Part of a small language model's weights.
Size: 16 layers, width 384, 4 heads of 128, vocabulary 17766, 49.8M parameters.
Architecture: rotary positions, no biases in attention or MLP, untied embeddings, attention and MLP in parallel.
Each number is 500 + 50 x the weight over its row's rms, rounded and kept within 0 to 999. Layers, rows and columns count from 0. Numbers have three digits each. The size before them is the row's rms in percent of the matrix's.

# layer 9 MLP up, 1920x384, rms 0.0724, rows 1521-1593, columns 0-95
046:449506516516474479526569464459552475503555548342439382566467496417513558455541504533456448595468460549517499533450580525435555449544516547396546491438557500445461477452487412454458454509563551556459520412506541430488466498467648526602537497512493479526499461594531517448546475430549520467
094:441486516403537479585542401461480450536495530441546561527487447492397564446477464484495509485464507427530465408581424476533602499512466509475452507514465447492520601528545377524506631625540531545501474454564510514447542453387456579552606373532434459533519522536479490507552416490522535536
113:542444516469464562547462526455535561590542447414442477493502484422477499489543466404513433555493427561514494483568520395506532561490502487588410498487421604440556539468528521553538523501456497463529420531453572402494575479581565447535472475459543419541530490458480360487525634438465482476
096:616568537435589460509391528489523513493553571452371529428481521448446432524518478476522454361581567456436500479540543505611506474490503513593488552589543490511466556511464509459541498451439524401416568469424479428453581562528475466475566525451534521465443507497409563369510467548391591465
095:522395540543453535449402526526471427548527509551424454514489478524539502470478472557469512476523513504426511495525426522516445556572441553451552501458448533450515477478493469499514502480541553493455518537596551413452493503395469497486465485446467556492572545472511526498472473536536537517
098:501392466464487564460435450543486426616505451554468437525555498440452507455523596510482435502492499435580491520622497479445516511514530533457519450597555438459527527575568467482531523512534456505506509493441573526531535429544513528539536524454477558509510388616484580547505513500466449496
103:490448594459503520519560544450411484516510498486407553482607472447537458497520553438447541495473510561615447481451420550517558531546578484393602481547524511518460434511565435529554514464405512503547570580507434554590410520481580546498600491451584535496582484542578459563477460435565420413
103:533506542528459417416500419532432519451431536528457585568549502564448489518550524424406472571590463516479478546525523556474473570471538539547464478499652551486556450558507501606496436416456566475518525510537481505585451531597441528483494477522445542525488465489486498622471410513510479476
100:534501501464469472462476413542480481557470558434503491461587453469564539501476557508485432516432535401424558512573491468461543487442450457485456474541595646564456508491644500442526464555449498430408494541420490532466453471512493361521549482554492445494518408556516428494473466419536417537
101:531445451543514496568473480401534430599556553492469537555391569481559466553547522572580491481494516458552501441545525564457493513502487521552521539515554465451566535501455428436525525454481492477477495516529474456544452504468454534531571492539511460457551500527392551406465435533540540485
101:510537506512546469453491451510504484512472464419424564543401442519561596511453492530513516474424392558511522566530422409455494560456490447496517472523504516464544586549530502614445483471537403554508479476536460539552466482419469558481489528463471512504508455533489520475545545454447489471
099:451538565623495488369475437501541509470463510502466474526409481480420483387475535515478444429539505471560621524516476453558457498414548553461525455553521427468471504478556426485508483578536537504414497439453487460510527505464522516468530628501475597552418559514430536471567486567428444433
108:624521535495511525462568511478538510534509485509463530500455518565474530506448410470490492497533541531453503579444460431523616475571486454511478543542517513552534413523458484456556513510403560521508525435529483539537552527474456405582393573559539402494522518496465504513516481561514481434
093:485445486459439438517529443536568651412583505510502433461433552428464481539511419440511569528480500548479527538397499472574520515540547532491507495368584489500489522606513533545584498531467537551458511485511480423460447449451541440497436533545507518518509490483527492539484553518465507462
107:600424505467452496487554482456500475471446509475438359495544461449464504443506514442533525479460455537511587501486450472452545416477447419516552535505555485477553537521476376517503526557509524494496563520524458359540564566408546494573432472510551427429504485575493505459453486494506436414
091:536443565462513443531508501497586532443555551506525557428480487440562601491600506483588526435521471510434472492468484446556464441537647519415417634531466556468477433558533542503490493518449496559541443546503515478498563516497426556524473417456553526505509439543531505433604567468479514522
099:603470527437423449574496481570554465513448635450476490453417522559500580557558486494528458462508433497465499458534460529491438498473433474518463496476491451418473453478388488521441514474557576472503552478493403468593443408420456486499447518461463545448445474461481593446437584510436520437
094:502530432494522462478472449522481483417550527482455578472506513490459451475516473507521479515589468463518509497359493517450583441425507561575500443549581560439527511455387419458458378349529453478474449495480462472601509550501380430474528478544513492553491425535518585491474550427508433566
100:562542512549474420434435496666513434604377464438486533538495424418549524507441529489496546456448404392438563481507466550556613510488495519480444557529492462489510477574513396455550510416499459462596484490479509432504535516439400616580434566509501555555490511452432439552489432436556432554
100:602449426506460448509547533436523451501563588562397448460586548469539524485432526594553449496506519468532425487485568485544469489518427489619464432465543406612454556485497519488451559435449509561431478471468490533574495477441545449512543455534527490483576454442527430503589506579492436473
093:507468511535516528569388600506452573520474415485433418510481495479545545514414470581519552569561420486469555548527564428566499559530483482593580474398517492494518530555533467455434412491478521429505499547581484525382480516481522411525554395467548561457559492552478494475451431465535454484
113:403511554464501571518459580482493514473571540448509604493436496558552569503482455454495539537586510518450551479503496497511460445525479466520526479450501550571509502527470500575457524486518504507526526509545518415432490456407573442411431499530518411465485451439505446479436488528443433473
122:508521453571450431507543473496548524439583486433520548499451549373472497539571489481460566520555537495453476521455424554535503499533452482446440529500512483445570507434514499479481496501523488400542595487492540473562424506640549564578533492506615581532471418587422504447456437541554521556
106:538550590478463540510477488461454608446501565521492446431491479488514513383507397465444459544462526528477436500387423492537630467439418471458481469474517565495441459420439599496526499547486554434523609540523436438513460349423599544492531557490405468510493396516409527572478401518548445568
107:518496607491509510514534468478459444525516505511441536466435442543518516501548488575583477487501528590543490568463519587456562453525502488607520512540523496539567420516544491521435493428557467457432458558469505532480487497483531574502486448552459528495467553451468539467558463482350581487
094:578490525532442521492424410543573455473516562421505516501549446532430488488440548551533464541498488482529546481485492551506473498412597539476510471500521575460447456488411457517533613520483478563412496503429495622513467479545437495521427497511562378605480528493516490473448537477548559560
101:502462614590447485556529503483483583552526590449475540446464493462536550449435540457525485591466576536457497457509544485439486448409475464459467447517552470447466466556473464447526458482581430532529544450540468556590540442457511564604556493414476561489627446459552529517525538525581520551
100:652448532613425618588517463517500466472486482546530457456544516494540498446473539540549516460480435479439589483572539460497494429444502559578437516609505526635519396518430469530571597555561492516476520528511488505509493503492434451440438471411513463503577578472515447451452538495496497489
113:524504580469488520506392436516534582585459464464546507522538607527519447461441498476489503382476466566503516461438522559500499579466517566521548512563526547477500514507530437519590461530501484522426516505540455501561532516459519458517569491416435549563551524530446563467486388439553546530
101:668485550490474505451542451569506512494567504540454500413462490433447543515545487537528461460556555537561548621541492454502500551499553513491500483511474514455478492547515478418474442535483592479535593497476517451452624596476467630556544494546491431508537462534457493467460478503518470511
099:488539484531491450511554463547489402512424505436560514450508481521481452463489498509474584432540503543513550533510563407531477485513499412436513469531473504558498530486453405432499454477558544564414551528506558542478488491490506513510548425468441495443518409488527522390537586485535536579
098:534428500514432425582465541516476516470452455517569442443431545382459570467479474364568587473484416530609508474548420495425554556511559504547605464498475445456450500432471544449598507438581517514509413389492599562459454426534546498499500507496483494498463502470422509500444462483474445452
105:553494482492479501515541563430487455426506565552508504512524520544494479570530474488574514497494486481464549523498501410608401462497488501521501535454527495468476573498513521562542489506493656540450555496500532568355454522438500523431531459557502469509450495483552437547532536451567479481
108:483506518480487566572626572444417514549476561454490518582457542534562536536503515560512550516446430474407534458573496447517593578511412387483539481484493528422492619447460467494464476497537502536519501477461513448432453503523514591537461576502491538586512483471514513420492509553471468506
069:563464481489478536493452471464490330525567518459419481536428456441540404491594457449549408511492525454524517464584519580537483588446579533449538408500535521530593528527485516471439492437520625467569466543528503495531525495494536537524478426512561509625393440496487574496530506484515539475
098:539498540500552563549499525516477522554494514500422550530449552541544551468588519463549552531492513594497506598491528468555506518467591568482455378492552532513473430409476498453518440448508501485415463492486548466521468494508439504507457495475493523477431473591536504519502503578447429549
093:450571597532525448473532483505542439571498508418472507482470424537478634573505514539513453522479567405469462481492561516459459545514472472543448531456503468466534553610537490567515615560451479483548429573589579547544581459589425574520505479509487515495459583505571476432512550466492475531
097:460503446565496500477449458460474447554466545511444477425499478501492532539488504480523452535440536456438441539539448491502586499586528584468446476464506419492518474416578461510507555508508519489378516444470532559469446571450542474483524406454431478527493480406526558535521599439482552481
093:525541580530534478491586452489518477535489544501620475522434559462437620474435495413517554518483483426443493487531471470556463519497378359413477561504468455462510572428544455562545538460476577537527566478415527441565489488532526570547471482398534446465445464567463404561469486521495521562
104:509528573431551459475457447547419591444513559444445544460511495403489495554578552489455493578579459473523472546489475475551444474581495576489442569441532423485513547568483519524559506463451544590466505346565598488491504493559563505513457425462575474486481465521473494511520443482483465582
107:426547495524458523523468464558506424563463525470506494459560505525500551540579564461467490572536455462467602474436471571451520548517544551547413521582524430535566545498598473549498516533615473523486502519576516491556492496586579489504527506371468424440478425573508518537487351389453504522
108:480422510502440520540443472501497495528575573445470534612537462532536496486599488450448478435518528427543500466461465428513562461595596515555480567423444442520515518521478426471583510476494438535574542615454507398478495492500476522496405572558429506479431540384508491519514422546494522537
084:425450434453517513511516567501535485501470491467399429430391419429530563499540492383473522499538547494501448524568566614482550573570565516522496555493481471498480507514441573549497425520424461554452541483434410382530454534473576543464369649535603494552486466511553471455432484461513433594
093:589499432541423512462457465430568588523541461469524528564449545533515472476471524457560510489535449545525468531462495409421427581571409522500625466462427528484475523549557484510506542545522490628461499470486588474519478475500474462528596544463465557507541497566518471518510503563469443443
098:470445439533444465430426566466447573539454543541432469526552442520505492477546500482612534403536445465502507486465487489438505543461393434534525546514421462447490489525489588555511584516524484490552536438442581448501502509526497464467559480508477410415405490538440488450554440478532450558
076:554417463520528494496418538506474390510547456532478596483415509438546529494519404552583405527643500402489461501600530531454452572459488518533467471438449482591511555477442594479542526510538518523449497506501557495481514552546492533488466527524537527534482521520526516461382462493468499458
105:515614549556512528498520547534504472438556466524523375502557429566406397535554490481505429449573467473536491505531564460462596523487480384473581486447486527494485548440499533519515445413524478516559483435481486456464446452530537459563600488469497562531465461626412499432517444513623561582
101:544476615490522540515541473559528446469487556445490532461486540423440474484581653538475434525619548536451479469459477500447550493489486442521534560476465508448467531499597487421513444487631554465489558442585506579548479574494528472589516470522524487508461562519528491486540465539448508557
097:508490460479491434564444431481598521586489573500526464508429458434501562346510455488433441523363516496464555510483475524474538517496553438490509435562462499560457575530596509530544530532481555485497485539470568453496621512493494369576441562499504532540495498495446442457555487421562471504
098:523514446470536505547471479501490519554489496465566563578486558434611463422501541533389403443448489511583547640566497494438529516513453440520522499549457510450478578514471484522543443534558492525584546589399502471528458501557559475391472536485558531650490516412451524497438522537464477540
110:551515516561533499503418486532547459517410510545480485428469518480336522475463423542541520503550481469536549591519546452563523573513540524557530435491462558525390539533511425448538491420480493505535498499407420535379522543414520459470463432496439453505503507574506545507499490560375485531
112:513474521545526500484519633537545482497512487409494475471597492457414550445494502531550467423519466492518432542484528453387520509517472490504538475507580538514500453495486496509602461548466519500560464473511538414456523537479490399555530425484477437535585474457467470593564567486527500613
099:420485576506522452433503520552360482498442500430528524480489443418507463482459520469468507469485462451568418523507577452530493459569568470429536503556523439571468515499488545456564499503416432460513565505439545502491603505446507376554472589488462454457467415477473481533472464513621467583
104:548498478508445538522552476378508424407419475522504609557562548540541556508508568497498429421463522519445485533565529381510415503511445486481441481481500507454394505513461447542541565498452495456489455513471544423546528535489555490461531441651462471564508496511551461539540553577561445582
100:567503504582588479445511480523513510474420580482409485490528558549456467419538587405612396596590473526398441416606476565411481457511524534537521525481502483506426464472523542505571480567584492520525401512496484464471514474533555540528538581522551491538495593479577433457494472450519502521
110:474562412456522480504446523513484542506491467438526466490426492497502554486533425467490480477487480484477504524336513553447614452531579503498410383489494541572479500467532451441532461533491517620496539495549548514503578430430556404435430528452456591523550512468461529506574473484520436483
042:480465500523527447537422444491524558498501580473445437475561465493492474433521522471550522544450453438446409489500527472540468496472448540476437432542520465466549515559488468546529515535470449494474524462509525547492490494371498444531520444399485458435437455520505558639507450504544432506
104:525473516485438508581524447534501456573511529521464526442422504497488438526457483458356498532516492463498461583450462505489503532529537556535493426413378558439481450540568547586480454551491600491459567425440485538546467572579548442534469467470477473505603467498390434459479548437577507411
098:479468561532480513577579429474510500479441433499472503491534527472519525551551436402467542601467483526485523477436522539517460515558520512427461536473557496531568514499506478564455456460513482523505538508523609536570488555508449469456426451553459516501447520540498562499455491519539483503
100:543420558503471464518387564505495464523447572530457482532390454558474574417618417469530541617468507428546458376403500415527522498519361514497579469476440431546511550558519593481522527471517497521597518472547542515439539545445562587547447514542565624599515480462575459495506478531519486485
099:574505510499369572465516581500498480492481508522580498460549544476550416535494452502511506562432446477489523447418527455463487529548533490464581471416410414503521491478538480407603527432536545451499535499545435489476516451466448464552514439484524426480426462510393558476522472501521524561
100:619410554438504545502522367556486459484543476502572519498549473521500482533456619494487473471431461401522486521540615531483445476540514479551441376439545522579425497515470552525438556500474516447577548420454526553568618525482473474579504483499468481490438544450462596496545533466480425543
085:475499476513407570497525498531504482460589555446476528576497416567505470437499480484610551447439549449442531515507482468527520508439553503480439510489571458528436457541488456520537562463525436547491484453391516479531543518463582430473466520459548493498450520541461518534462558453492482457
109:585486473439428523559455586349506518506453512555474523474520450548526421515433572438398513561578498551562525444454505492415471567477515481468553577535452459511461453530515486518542481464541601492565544471460495637537448397532496564476454493485527462541495447534539492512553431491513472654
098:514526450569548575503459574477432503464482525490553521511470465435518507414520471570505559446596489531493430505481368454463471539541512523468485546461496478489459484485360555493498444552571529423606447519449489459531459491487476397464444434516466570481560548461560560577546489434526468513
097:455452572529529463476524451475479479518542600520492482474488523494533557546540420489460556511496542548497605465474548541515469386452468468503509560486546559528461493613600415599528529571613429424452546520593527484467413523531504526505488510566593430564538531518487462466491487480515492413
111:565462531447528501373533577444500496508551487525524463525474420490529478533476435398478485575482431482536371453479519392576498533563459458549533497521472444475606488501455490507484515474518511518554539477497468482591608538474561509576496504474519416435527524503508532553537448490474453475
097:549541486508461510532512459404508519511556481458436508399468528458491448519574491514513556499463464493443499497516493456516459445517414439480518487417468521459551627466520580462532518519474461455504471483480512431485463470419434464586591492457501440506535560597432414439520547468569530541
096:347580576609498529453538516581498465503437469498516566522481511525373478412628595524432509471544469541536451672535405516504440503506505483507521566612498476479544503472513526535464445480510455508486434445343422496550535532505472495471442498522531508537452549526526471590522570421533404516
115:516510531657450515424528521477517543519431500454515490513430504558537585550444510490527476543485609426459451502584561450545539514471480501547560541466554545526490503501501345515450573529531452503501421535433498424489564520542404464544473403485548406488426448474517456493464508473557498586
088:467496549521444476485490432416570476512422561448545498476424480403442462602395430504550496513568499556496454478573457483423500544515529400472444476483521504492447517459520447540525489556553386485473571518540463489505547478559549490457505476478415482420409535505539391464475537448410466602
102:547471490495484543464496473546594532454601578505506469473536472453443436442482564509499586556532484481433491521326525505502419560573498542414431510472577523439560559439507501525598464504455510499502457427518490444411464555524504470468560456602473433492560357517544467517535508461511535582
088:413511555488531526442555509472484537438484517361535417476437518562456502437490502534468573560451518623539470477527419458520526600524413408554521504522477524603536534419518491519486591486536564570536454489481495496422512448431500516490499585453496472436522475501490533553437465514532507513
# layer 9 MLP down (transposed), 1920x384, rms 0.0722, rows 1521-1592, columns 0-95
053:533409528441534500570485487586465462385456522480479598433614476575468463551566489472516548542463516564459438443440549586602505514577510493491522470492513433509453523491437483449510500490514434490521486425447510503484537507467450507526452430477502391560528519505474457588591520442454460494
084:486560583517481546535445581568459491453561523527513444427438523526449577520444498540505505469548459499428474451561450498524453487599536428470467515521497495485486419639495517492499631500430523512491514456516385497547517599521585582490487403459545385482459536565536429489536438549478495548
106:505449568503491505479467617491476428501487454583597430498612437441575486449425471531488469512471470524627475441388570503498490538516523529525536460524459556489511486460473475559561440495579451480456417567487441487497449528452521451524455438456560545607457473496508464422480548552521463574
097:606497427459474455549495545453464564484534549500539403587512472467516542518422486572478617550546450470395473561500503517464528436497513477447438475456535521451456562606522525419490578453519448487423434555520459409578439498578486485599357564395432470498490451480450561450439500430536461525
090:430511541484504502601449446456544586526545526526551483536434485465508421530506546497519500453532448506519466585555447517431520524564474583513530440529512553518501559563465448520404478530557466519557580478490553553477513555457445436555557548521518571512550498468493599452545533540459418565
103:512464494358472473506505482523468513519522544455579542513560454455512396470443469562358527516464587415528559482500494544530552581454456531509584513457467530467440521465522515591536551499509472434494456505605542509488468418493590517519518487525467417469413530481542523582428470499527451515
105:487470481510388548469584523590462573440481490505471581490454451516526483443494580540552438488434441540399382586584421547424458508537577440453483539478468564437518513581616495500468554467510434480529588461505522489415411518507446488487468540549573475434471503501502489426443576505500474539
102:530503567482449447544469447470476503570577517513497608580575510471466443433497437450445468546457527534546519574498577499491451503440476547541486576468503510432496517505468474464570472502478397468478594480584501515538512466560503501568532491513461434492527522460450530547442431533506463515
100:481553542499445482535431489506505492553613481473561516495475432463420540492463474552496476488547563503427546518477510500460547329485450389464609465539577521495494536504517502483510431435538532554452519507517394485603501452494477429453554583495423560509465505460519463485493498529531442469
102:500533550555449481528538599494531477551503465500488472527519480517509463496518611462494441601429448427545580501471517521492475441506393585498528578493440489489529560506532503553496442602518550509611532628555412577538555526457496445505523564493543439623463560428447443438558471481516504535
102:527511450526529525610491442481579491516577464547394519446478550529497521477546530476512465508448515527467438383427488465508557552424473524498628520479513513450473493489453526602482488548461509515526518502591513568527562443533549488573526530524433459487493437531459561512484518441425516506
099:496477355547575523538532495453425479451565493558400632566537419496573533466517520512484431535502485545550444544452495484563556580580577460504510522520533536557541519468516495486449505458449546584604488473522451538488509463421504609498535585420470552483486509472478554475489494496505376544
108:451489486455478507405553564489521448546469486504511538530546426541328516553507529491514562511543401543503522550508504503495450435473492494457440449590519463560491495397469546431466492535452504492545560472540629502577432585558444399607427577512482450490498543501497551485547475478504531392
093:488496483508522504432490571512491477504417455508537501528512450569546508464475498590526602509382519553550550516464450555503535552486563458451468510582460540546437503615472503487400500482523527481529460450438516470571467525498475470459458411467475501502498443467414531479501492523527533562
106:462608529494533490424496515513549468458570496485559447568539476554527504485452564503535493544505508546447454499507516593442462498501525566454419482471583462428531449505543467534554470552491559497521491466453439428410493511450509445586534517451557594484453457497538504492430541532476485489
091:475515439543535470522508470497434527501524503492532423512519500551548408450432501472476408587506492451536602446527518524549519488380459506534567537587509527513495515506614557547389508497490485482595513524553568533452365541465432505464438496556589528607391592452405507465515482486437464453
100:459435545431513490499503447537523530492478551510533520465508509468498534447509535517462632467506458424489588455520540573452451556495460499526465598514397473478457549437483506499549452589555463458517516487581565607572534458568489475531567590527526478509525446463480525542461510615581523496
102:548456489465459587495523491555538486505524515542510579495470527462474437524426529439538434482522514511531513485456497541515450469412519416543490451500543394496493486447462479424474523548484480541522528512451628518545495474555568530514491466441565511478504418477481508442402549405483482483
104:526534487529499466525570479473534496558508378481464520427397509446562472521512539552520470487518426430527514479534560622520526471512461464592440491533490456577530506465457467529517505454486465526510540423449502562487483506506531543524530546449464455528516511515451528518541535497535514584
102:471387558611525598500433489480578579437560455519493539500587496485471490548473532541454548483488480419552496542523625585496531535399547484565553417493482461540553617447531545550494486464513467456516523538494525437512499419428519547466490571507604577539504513472422461505460510536454520487
100:539426519547506541439546570561513493491448506490505526534500535555469584508588491510494600551567548545560473437478504541514459507625508483531510376477491557512506454543449492525508522509522427537442491509439549471502510391443512463487537554489534422513466525435474510442566491558609520478
109:473468573579462476491488523470524523578434453494497439528456500473506540507511602526511489581472431500518543512537525534483496391488513501470425554505563512537454447491457492542493560498473475563571587482516450467534425486438586568436535499487506506485449570517500469485549486550515471417
114:572550554550518501498428434434582420487509534557478552477519531473520546439491434521490514592553447543520513586463566542513433565512490603556484484491475424540562518548435506483435487562535525491519449558554465467564520483614498509501509569547519478526453529648465491515580491556399476474
102:482490550506532533471510578458450485399555522550442553411437447566528457419501515552515509551531533457499504547420477447502435518482433451482428473476476519503505514489526450448450417487501556496470570530558454564500474444532514405549555511456554451546479467485527401520365503470536442432
105:560511507521460464446482523388472508526595510425476479480409463469429513486429445482467452499491438435430474424542580576479542520497505558458516553494541511462491442508537525458489487459390491518457494474463473556480535378486505580567436487509651470551565497555444511478562425559440423490
102:507452544481529479418466528462497553533506602407566507593544437421471466604500537496457475565572532490494498509540467461531439422459429526516466441452547491512631575506529517569403509513475568516464472423430553495488531535420528430520447456453601446495537499446569420497593464531540552525
104:442507625543501543404553432633465576475506482522547439530533546586485543454525502471475468479593558523502510507559557485546556446467446490492465540439560504506497526497541568522483519536494494541539522552545511506553526533493466512563493410497450523517549480441492535461442476579451551461
103:566473532513478479523537447474499489632446521453577564550447476440418479392515586425463487590473512519520486536451519395441625488502499461459500548513603482465501466428409521507540568470540485477411505539483441488489528425488496579430540518541568502497499484530469544487491549443461493455
112:499590495455505484491419444501446543571489448451587493480623520490436492528526488504429524537487472496554497449619485505545465514474523516543518470544541601508503523475531444629447510451498597471541450539546485464509591575433501462446513504482502454440462601528568543422579552507534419552
105:487491533501488487416635426513420543505451527401481596521444555423455469534560361454451496539428462553551521533558475488495464408531538546490501590524483499504549518451532485456497368458485536518477435550539486507531607482536447502478532537530495496488401452544533558515597598580584511479
096:524456451474507399463523478424521414546532500579543550440608473501469501486432484462621545468552512410489473535459445531454537573484603543504557537487533481528492579484467491519557507491631532525546492512494543409526458480589532435527473531471539459466585454490510398507507472500549485436
096:536513537542523392455558506550438433587534498535495495478614517525482551466466542462529434561484435404494513481522488445549517544505481467498562486464514509500489449510469547456456406559470458543413507544516557495504498519429560542477519442579517580416554573440515520492475501573506489476
108:503526472521577595464478528483473526390472388449576548501449494610519529575461422608413480407519491531444405576436443511522538534513532444480475441532497502404439491455451533416537524423520657566469485532504506470574457448503507555538539569476511564549482514494553485486522461469445549580
106:417451429468503570402595530562466587521419380437508607536479510542521412487457435493532486518444473506548401528489466490510446490511504462531525517589504451507573567440498515571512458524627459599517483495469400524465475400494439501539513489552433465597456574504474549400480463440494493502
077:473477442447563481499514505467431557479413451494425464537448577481464452500455544519326580477430486585539530540468565462428532477573479587549516546412577492466472506455538519546472571527530513492517515460544431448517564489591536504516446509515507456529531561570402531423471480506503578525
098:390539574543335560492455550459573458502497489420556523523496475444610497529562508489440482649452447484465462510532527562484521452489491564497532511445554509629465576597490513543497472481525483441461570502438511510457338501455479536391535531476498497541525583483529561467533547476476466489
094:513482539556444619468536516397535491545549475554494479477471448399474468535466569573521480495546485593504502443537487448464528487395523433487474502443535415551515500543560503508454518554422550463602525536465501531476479526592525503454424570472516484578398496535468431333506481527477509617
099:544494457511440515568537510417457561560517542512508428482470406553510539542614601526457417476633433436464501578509472519437572494432507557484478539507434489493563477441530591539444413588544546458486467487531494502469525431508349498449540538394496445511473547468493508451460519508484446415
093:537508445478535521498518496434496419561511451500455574553535490559474563534565510505443529548443457456560552549480575508440447481424511523470575515564618501530534502530522498456421478433534550464481461508528511480543416580521469482425525470546513530507514447482546457528442495451491523443
102:485450535550568586484543391526471544515483452562509542505578503533607545536495468557585573521466529494458582488551448465604467403404508451517500514450543481471457513483538535529536455440480515489521446469505523535450503455564470530586457502462538446601464477501474523459420535501574490514
101:513513491520432499477546547594556553451547510479550533596508492526465541485582585542474438511516409456540537424468512489529509530537581512540455486542497466479548477438588468526614423532436505530433471477501499480542424523462503575529506548466378526509545500458522528500420424470507486529
107:484432443558505448385445522499507486422418506600433511548487466496473497486477535515477501506508498446437520413481543452522617535552605447525503629539574518515540482425443527602481583475494489419512502444503523420483423517556448632570521525489485595498509471457516575475478535453521473589
090:467492496490514469529457509597386473512447422502476539491595512476479494500350485535530449458416555635513450484471507508419351453502452513579535437519475468517486544486558525507496547486515592458536426508473442528486422558475560407499545569515479436492455503504448586476558509531510489483
097:535447443459519443562423447355482490500431517500458521538500508530584435496415439539514513517561499504399492513527569537423514572480465530372586500484369538527431528469533474390460516549485487447500501545563452432433563404523503523469519492520461482537543589527458474527470585484539417462
099:497515589442434543482531503450481542493436468551528504432464525548506579441521468568390559599516450516433501510405499464518458531432489543452536600508414514488447504480585517467411505509445494570565522591517520453551557627435468594443497524559473420508517485607453512510423480390400508603
083:451491348448442392495527442499528558545378507611478479573524524486533506551498502454396479451412546513514542447592541478508487495416489586618498473444493428535448500555534425469419451582501384519492584488514455439609530427576492392563479572540501504491469514503388498477428539545530467580
107:468556483491476503543505464463509516414453418413462471436495525504491478515482506439478490466499527522457488482453483589478492522500473561441583463476514612507571574461445571500428524495428487527534483570482481447486497369587429421467497488473520376456523493583460559540510474529462476526
104:459472433462505478481518539462462411509387416451459504423630455473491511509470588490489529522538463470509320554489477529500490569563518512512378510501492472522506534522473556448580535512510512527590591498522546404521442594565473524456482470557475557501551582512513547542474434543549481537
094:449538569550597545508431531529430572515488518513456451533387472500493508535480464416452538597500500445518556557470506487530426439431545500472494542515488534530454500582489426529542541570486582488429513531518438465486510554470504414492527594463541496463590505447525565521488397532400517520
101:486446486530574492508523495452458430571561430441544522465552594594481418462448501547461560559458457498478510510392424569432451516565528505459492454520532482478427546537538608486453447554447441423494560501455490488500484492544525463458516524509455607541539602444466544499466455508451413491
108:473468394511509508536564509543502478433497507492410533502436457511500540480397536580506553549575543554574480411550432451495556390613470419479547558578512513558559529472452423489570519510474441513549541407477522501593463508446449493532478546478627579521526523541421516524568455499489461436
109:484494472489434571478559524487494441525516485470439546546605475545415561497512590437477437497523475519419494566495527460466484483447493489483482520522556587509422430466505517509576559511500560496499390474448463380549519517508570487529519510522503527474542537468534366519519443534492510500
100:559487459495433464434524523598570587616522562467419528526507461444443440524489548561466459436566478593530482586417500488446478474471501548436473523439524526574495532486501512449557359549484375474452444432489502500478471567415559447457565545482521427531568482387516437447575528521473493497
105:498507468507512487545509493659557385470547435464518576511585488472522411431450424436468442512526387468441514472497552552502598510538488515556500467489541428537488427467546493519452499445531522490521493516541568445596495471494468533459498518507443541589521600503552636510573491515529500556
100:525427460452493487534472464596385549444468440502518545547505471501514525544554557476463421472508544544385512544481482481373479522539437607523478561449456472473522503443548463485593508545480542504413570542532579459579572593529600489462520496534544503537584440458474517484429480540440554525
105:448440441448511439568425542514468493398565451540532540541493458525529480559531436514551520535474431396525488537475428525574512423510503452579507473493532539507583452532394507468435494392535526548411511483571531502557422472529581574475512566456445508545593488441410480455472519489540365417
052:429479505447524469508622496491554464446554505503478568537518523529528453402579495476471469508490523511435393518534493541514552471535464510494418526464481582466484574430536485487455462503519490472527423511499557469499475552466435554465440459502499509526486416448511582563350538507563562427
100:427502499606527464497482535446399462615408439590545476480496519500496488515449485395503445461502551563635576467599485528514424503521431523452542385529579501474410448392564562557473535603520528480500488520504415437499529431521425506486475567562548563542494530464493563502495485559441493503
102:517529446570484505496499524556472455488503538458503460564536535538620525497412454520536532390609410466463449423537497543550547510529498586529531530457352524527473534508448497485444459471532469575409508405458525489571519512458595575552593551533501457484526573485511507471509499502565506485
097:413458513531364466427498430428547550494492498418475469546462517491459474424491564481449512424467444445507523486438456526549549458568505451441625507494458439466454528569483561426503464504428471548446453455498568488465515424549500473583513609483558496522555525480469540480419496557499559550
101:458589481493544538420483556459465557461485433491493564439544517582500561508460533573552484592502577462555499488490491482490422429477555412446513517478509535479459530471498451428503469559576467459356423501523514492426498526406499444524490553460634473470510394455398477545471543428500537444
101:556498553505574429538562507549496421462580485593509557458436471500479624576459439442492449442589461395533443487550524477469428501423529494515508388555598517531519499473549566538452446510542528417481531449489443519483473479576520532452527405466424483493528416592488471532438559552524394522
088:506551494524468518518494483474524394558493518515481561505488482442461501505402436520476516442549489441509426416472443581498458522420331575516520479471530487501504585535433496484493486457572510493512548401471542501589468475479519505494498485519570571488534611444599550527501503528495548460
109:493582492516355514414567450490469493517519513510505563520547547520596492431526563513485594454438530465541472499530551531435571536590489450509487477556559538509456444451507519446481513508552573547533502418557433484511454429522507518537548554581546508578493437416548539392424550505496523484
102:518522488496561477541501492498471474619514489446463524526493481490508513494525434471502515537504527502443356558475448515530488502564481468519570497480538487563503503450525482518477430447574549528481455533464587423496452441533536501527503398483597513508562515499516530591543520504460502459
088:385553591562439515557411458563561578523476456556537451491481630548413511549500546570540547506546421451496457429521410433525554566547525518419448463479490451498552542610583555545395565481504565538459482469496472418480460457458524484524531432484472510512456486456476530528520542649500403512
106:432494538420497380482512395522493517521438454538471493447509549542524546536420445409508515514503527478445552442465429490609495595538450424431488560476504484423493499567429444508528590532588502574565442522497541509548564472404526517562558508462501492480521511445518543552516503559528561554
099:476444494495444526450501517416573498470544464484487526496519478522520530506489455507499371489394548511520498439494493576592462493502474404434565446534470476517510448496453520427455509515488495514500471566552539542601529468523457513480446469530552462444509517523531479565490538510524439500
098:437543476539522585576424576535450515515554531422521435530582415508545524486545460475466461600432497328532468548460500462523376436539504446511464495518482446452545482495591511489443433480486456460526515484511582538531457536370530476442481525532446575543566507437483464445540493530531551489
108:542520453542468674430455417597431484513561403393530477504440563518501542525425496451550494485448434482471451562484484543461545416466531526621514531490514518425496506487505496357459629508514444483438496527577561487529343530448466482519491483514601417460485508455562529519540602536355409451
095:475529458522469450515495502622519646550575521452516529538440577439505479423540534519400514452547527579463543372433514554527541491494411513488368453524416493558597531543504441508522511465531569509533603461541449546468569519466498451551563487523568500504477612540461479536446466496468475417
098:536481472473486460473478567562560484450478504543546491536548467456468487531497523576463489446556446577494492459581496483458535456514556459446513499490482492417496495412559460473395565538531456472557493470524548400514518599379489380535438504612501458537507497477544453499406467521510520636